From a checkpoint of a small transformer trained on Wikipedia: 16 layers.
Each number is 128 + 32 x the weight over the matrix's rms, rounded and kept within 0 to 255. Layers, rows and columns count from 0. Numbers have three digits each.

# layer 4 attention value, 256x128, rms 0.0495, rows 0-191, columns 32-63
130112150119120112095182122158153148135161154102135102128136135126089104125127124146116128130066
168126116121130112110184095133111119097081108128134117070092097150145119114077116162165162154107
101168155101162162142114116132150132077118154158146088123165113131082117162119114124120172142133
143115157108099110174163098137130078135169096109143137132139101149124074101117150108087134109159
142126119126153153124139074099134137142132167155152173113119117106136140092148173191094135107096
070121130158110097156114103102149139115095090109141088121155168116147145171149123182099131037132
070143148121108101140115133140127132108166124134149145144048155162128109118080127143100155096137
114149159108128101133156130163143104190143096078142165091118146108108184132146139165174108113099
146142143116164117162111134143153126112106145106111149119083162132148116139148141147117124111148
121102085164108124110117144126086157118146117195108130155166085133166121134100115110156112127124
138156127134083144124165140146127114136103158065119153078158130084125135129143123068158123107147
196149119166098090144133106164144113131084148084148147132168102065112117116129085154160133112145
105156180117133134098164128132154111104118137112138106125140157137110108129150140137093157088139
102092165151106132107114134131161129169138120078158093134125133130158148131202104121149162162086
163112160170148113121166150201197143125096161154142133089146147159146158102127168136115179150157
146145152112124177149108144152115171107059090133133118131173137114154121141176131125135138189117
163179158146201115145150190112175149090167071130185141066138156089126149163125189138105145097112
117083095137077167115122096144096107134109151132096120142182102110170096125093098105133105115146
098116126129106095113079127113129124146095116118148155144103118150164161115120148130103132143099
153127110122113133113177153154114146122139121137125147151101147120139132135116108123193158136198
154125124131103152138108174173100122083062131102158125103060131146143122104152061144162180103118
147158113138124130142149121145132120134117111097107164108116157168159101124078123130126171115152
115135134103125144075104083111126115106116138134087082131189083100111137125156112111146167194163
131137156111104127139119137128144118144154126103047099135142139141117141139127095121117117139131
116147100105161132162138123125167110176135132093139135140126082127099126137147139117116098111142
123081113125107161136131167120106168098111160164143119153131143154143114132182090100102094169083
116122099129147126157193136126100089107145098137120178146097145115148130113127181136153131113098
164156123119083160103152162134127160110107134146200127143132094120159129154149092114099162168122
109107131132154136133135120118110103119171135098120119158092111163111143160133093144119128135113
132130112143089123174119155147162125159084145158128112138153129174171131126105130155133098124146
139189153080105109116149155148111166184080104130131138107090146083118129115062135113113193112108
113096146176150107149159122120147101099131146159118121133104194110148138127108123126133156109169
152136088138140098188136126164157137115134114101135104079156140081130152171079136112140134176118
099156103104115147137142157128138169110096092097111145137147182080156218145115161091164135127139
187161115111105091130135153150117123107093134133184136053082107079097157137129115115130110138108
140122072132113132068131149139111132131141094162118131091150137093132112127148122122182080137123
136111136111143161188156164083120187166132090131103098097150149087147109105175166153151123117124
103133113104122146154097101119133127130143106162167115113111194105131134168144141170068119113186
145154136123120164117169143173126149162130098066138132098137160133154085108120154165143112159170
112091098136109101145113124066122130113142103115139110113103075127149136117137113141172136086076
166138142099148140157155156142095158133124122116101164127126103090119124141194112141134147169122
119174089105143137131161121079089140128160093150160155166094151175120099099121163147107131133112
138133101157160135140163119096111136138155137132130145117135119089099152138119145104138120054135
124133123174131125107127121127145167121163134082077134104079162139155102096128142160162144087134
128140076127146156088115110161172090116128126124105135165142147136114141119164115143106118145157
126130095145094143125106127157128107129114121146156151120157169114078136134132141113103095155165
094148114087168178100129119120081130114131106165114087117184127097154123176127098143141079096192
119159155151118106128130142111118116132163136119145140127122113147120112145126182152167134145097
071142075145090128099145145129136145147123154131166128174153146140167181108143144094159146097120
130168155094153133154143138137137139133121106125109134106081165116144112156079141158138112121161
143101091135145109125151117137097111162131131146171095155128147118109078108111139139117132070161
133133155129129109164120140113120158136144131156059143107171115112100121123137122107140127157147
130106130125127100126142112140118135099115146104183086175131130076106151151140123107152120139155
174090161151087095115163148144150128144149124054107108099089148104174134114096143182115213126170
105098151127167238186096162128136140155095092139103102134163175144110143136141140117155083123127
186137071190099148092143144119134154137115153120125083112134151126103126112138140152147118194135
114214101091127124103140104126131137100114128142128136110202107098145110133170133100158102108177
093132159101125150171148131106129098117121111135144113165121137202122115114145119176116085146139
136105166098098156140120091135093122130089126138118099139127124111144112100145117111164141128187
202162147133161142116130115151153112106105122132137134121098119135143152109101129129125126118171
128065138155119101179129117177148134119151102144108172115149150149146143085138157162093190108124
107149147108112120149128137089135126154149132096130088141152099099125173125170138086104144078164
138099133125178124165152148155116129106102098136110124133140124110151148134094161116137121113106
159135139174150161152112141142119164127152131146142120153163113130163122117108144168129143152147
191156150138115171136138134078172127149066168134097097043104152072139106121095077182134138085157
125111115157117119056125121147138136133122092204107153102077124077118057138144078162155124048145
159117059150097148033113148125120134181137123165090121096125137103079121208161087082088064123097
169184093112197174102180147152079108122156092126074186126168154137091159122139130107114183128203
128104055092088153126138114108132106142162105056047163143156153138171159198122074146128119086126
126111083150161162090117000120115110106164159082068163255176153112076172174130141134106144026167
163114135107151096189157056101109196161182154132208093131154114135132072179184063124113118167140
134182107154109126109095182062063129153099066172207139120051129158088112131128113142159175092102
124151159149164157209108131211101128184173052076165158128093200224162123095077142083145098164207
087166100131136090173162074063112121171076103099175214099083090082110092115114136124193143146062
126119137145160117110136136160158051147164091035089116094181177111163118152173063152102129028155
116138129152189175190119183063107149179125121127162127140175144155090133160164215133094113172084
105063059148129131106135071183123083191103133077176116130089172125088074146110130180085124141095
081077096141089058145018109175108139096173097178061206197072104148148162099154140063119082050158
137167140163139131142146229110011159179114078163078146202144047160178167098169206042132125185132
207126139109106144117204098111168165162054155113141079184159112090084094152094104209080167057162
124124106120137157092137084173123141139083111104114105102156110088123145135091132129121175187090
164160140081123093073093116118190124108126129186147175070167139100084085118161094126182133136109
137183138123143075075061200199149104174061117159198124150139152124043103128149147067110138134127
184143138163099165122127166164144134255058121171154159075029140149152037152115121108167111179106
115039121083070178098143077117125151152233224161155116121165125097119122142194120096075123171200
121081040158166148205136147105065142124172095148158147084079160132152203127010089117112067067146
140129087076134160000148182170058137117137072138081096126136113085184159199089096099091112098163
127182126096158134107136122125167142093131102128146114122084181143090140170123089153102136080064
097075147190133117135142186139106081142126136113112114151158141089254214128136079147219159140053
121125103162131076141083159089175036142097174136110143162157083049194183088150163119136137185143
127147201123154111114091221144128101147125086095192107124115186157051144144145106094101182155046
126126134161172159153118118109152115102077178125190090078083098177060159135108113117150139148135
179100087118152188207137130114135147149163110126052197063123167134112095142057090120193062098152
111153075121111129058137186105101119142150119184132133176098171129141141140077174110080117128128
154129152152121113084139112103187102114128099061106093117164115120118114154141087135159170168108
135192182144195148132165155192115107143112078128107071126086139202079125118168212063092106148120
146168182140135081191143133033101115122186120074123250197122076191212213147176164157190198069185
181111163173116120043118166140148168096114143181109121104098106111119094160139126168122163209156
080158098133135059161115141113121053172166124119177072147104198122065137138174181129095093094021
141133111151144102101116133161190098111118103119120138125136153073179157121055105112145093126113
113186111085173080114121085121111130118166161221153202159109120138107144129137165111180132187117
146148136122101158123136148093122129134159104105152134097037105127116149125141127123138103127095
036106119138106113082131153152141057127171123115156065114125150119163117167125119046064123180029
171153084150161160164049207144145127169141129164135196098136156128144135088123110042116033155121
139122151144176115095160147118053151095130051115145113162108136168103141085186168135107129073157
099098140161071191195143175127117102177092169133143134152072159110163143095098116150158157180151
136057141097120190067153168196123147108183106204123121086155042108087142153128110138134136129055
155163119196070128118142116089184085129155203094125118127063145098078123192152151171084129160090
079104124097170188082130082209155146094222117100174134111147169163044191181090126079145097109193
133110130126178158255085144113098128085106115075083138076116199181119132068173146171119109111194
153132142140143142191157144147109116123102121079129135105122156159138137105116125136107048132199
209193134091165066169129204150106126097096130163112200110094150135160154079218104115158129164125
059151163084144151115062204053149061052063128130177097168049138121120188152025188172082179157136
121123142123130163138046230208136177103106061134179134103094210150169162143071067061081143159122
174125161145161175057164128211072174126136055129151066106153084100152153193058123133171197169133
149173161183118145199193118188156104195087120124101146114149097186141084114130147068203079157069
036090108123072127087061097129138136130199148160082127148123178065137155167102167068143177067095
141083062192075087061125131185135103131117180125079116117097118116128146117199146194119150161080
106098158138088156127138139118175103147173162141137100146127128125179104132092138147159119157148
122170178096092130115116108135129154077098137130147140155047077156126194108068165153163143116173
094115160122135061078128102160104148069159112128105164162163086138123141154109129109183142220021
145065160199122149155129162159097172154049096138087106089069132145137083074086077090127175162153
139184149096154110112085187073187079062070139119138120106162120187128198141178170115121143148115
117109147117187168123164157171067119112153129173144093200186215162173174112165142078087122145185
124135127085125148126181228175195108131093125084138116124128150229153111171159078149152119118138
166123114143103052105137085131151094135146125139115137096175086105188137139129129133166075100122
172100172131075131090109148085153076090073096168105108113105091108133100184108111133125096096129
101150143103119133147143102162126131215173162058184123096199083084199152105213061097178194082102
124129103128105135081146063153158108110096162109159120172107111051132140156107105107127162137134
077133146111149187192168080112103161178147134113072131149092107078151105117124189098109121078100
114114094150072110168065159153145102075126200155077145068153129116147165120172073118142129121156
148094094127053085097134169153116127155164188100138148097078056102131128100137165108091042154118
125157102134106167106103163122190173126112112120143097172145139107128172119107145087161073115143
123097119128103093133085132178087103109162089138082165125129149114161152075154127111132170138127
083082125114083094127138102147116119155090106126145071165057083157171129174131124134128105102144
150137092171091116083129089116149050179095118067153124092112121110119155120165124074163056123086
090120224106139165118111148181089132120071180167136122177110162120150145184137103117143127122164
107156169075165176116155105099124136099069151146130111164062079151153091145126145182129255194101
120176120181135118123119117119168117086121156102161130152099112132088109127109090135102112115081
099113138159144155188109127125156128198181145117118126168165144135169137122176144124167139104154
141125171123118180089124159118153149134144118152105159093126113188143133136126087142127082116070
202148130168130118157117154111145119121153089102157138065172151134055080136081124038131081145050
134096152159146130200098116127095158117188139101117122108196129132100131118161097127133061089177
101096177115162159183146178159107113195125138123177119138143080139141181073107128042167088154077
167184110097140177131127110123098167135137163127103096118155140105124118138088135127094143131172
158166125107162121150136092131145118155078127095164133125113080083141072123138114156138148185138
110128091119128123094047142128194129134132097124133097135175171110107150127148149104146104140111
137156113159190161106141161092157085128104171145174208076164144118112151184115113129117130215106
106189111100117075138137108089072110166100111132155171095134114095115083086123153087113088128132
000110109153167129137070127217141174168102118103212038133165098081140139106110126153125140111044
202132065189112133092128089077164150098148150063094132155171111141125140110070100187110228185086
095161165096124114148125113151080185123144104142079114127137106050163150081079090126133182135157
235136115153141137121100166134092147057089119125132139092135125132115098211071065085121136190107
127127120124138147116105145063088084175060103157119097104171170089146128106166090107142114103128
104095137121117222159170117137159122174149152057115123149089132119077113139148113133116170079122
169117067101182167170172097019122096142178064090086114102160143108150120159206093111150100134095
149141080175134125158106147099063101097123039116119085080138100141197146104111152127152179112176
174139090147064110152132116121116068129103092101121118131090080135117125122170074117150128121134
098103133107104131055117079139138107136144139112093145167100106142164188140116185096152060087170
145109117188080173080163093110140126093119127080109153183083109168173130156127089150137163152111
027083152094127105203084109138132115113158174115065094121148132094143146092193082138125160087130
090009084150139073138119145078081160092126094200156187127162103125158181105179139134133095162135
112106091129155147157096132147140138142154183138153132149158138093055134123182152116109128123120
073114122088130098149153091109119159095124196120152170202153118130121129141124176178127150068126
126150106121162093177115152067086077136132089156153152061135153128081172149145099116148133117147
185121085161120096180072151101142102152105105122111150099132180150163075153144109119101062139093
081127150114131146140107140142138078182129130186137192096103142113132150103142155069196175150117
165153120132122146073105128214156109120105115078179130158130153153047138203138049131136116157085
171163109184141163132124136165156126078153127120148148116165114197100129133136182134130164123101
216131110200081148131070164189163169113160131088148143113115107151146135138100106108144096124174
152144124147119125079181104062074101098185082117061141061129071142143144116098140103149106056107
062147139130194125148157144139131120093105138160201109070166137112097161127150143151121133121084
194045056158161144241160171049126133168155106138071102098137122136182133088095081104149150102127
142077143159113203074122087132162138083141147151061080150149076112145196135088129114185140113175
156078112147118034156135091157059070113099130171140158136103133070120082136114112113083166110164
121149166177104123100157139171169130071084150135198143185119111092178178131082142122203206133124
196128088164084132127142128124198135135174142105109152134135058109149108084113129098149144076181
129088134089157096187169110135059079147187157196076162145142139175175146114150140154088129096130
191132157113134108148118166144176100156132144100133138123073178139174171067167078155102072108172
177166102135108136077166147109156155143106130150145096144146104126130086162156118087065037171066
154093070088095118095111119131102163167139118108063157148146085090119083097141137032120076111129
113149104119156132106160126022122113055108114189149127119123119124130123167117108117143151130106
115146168070141130112135080123151164142108127125094083098132127094132104130112118202101106061156
097183179143114208104144098133189164116108188127102078141167124185112120158140125176108104087071
130120150142104098194068125086106030138084139125146144098055118203184109131202090107179091107135
163163110168095145126100197089080136129151116162135121114175065132237123144153088078107101070090
210148058134122068084087080049119123103117073106172131148133079148092088111129156128138099114118
173113153175145174179111153202215126099149083064104123000117212139174093191121034181105136146131
134157129133131170108118118091104132214174146069109139111154084125142138078169153139157139112049
161153156065106075035204106114108072093107124144078126189179112079113131166108170131181110152243
221169100124098125115133188116108129086120140116140170109122099162114157065182137127104127189117
098128076133083144143099126099132158119159079091127119126173118170079094160195079092098072097104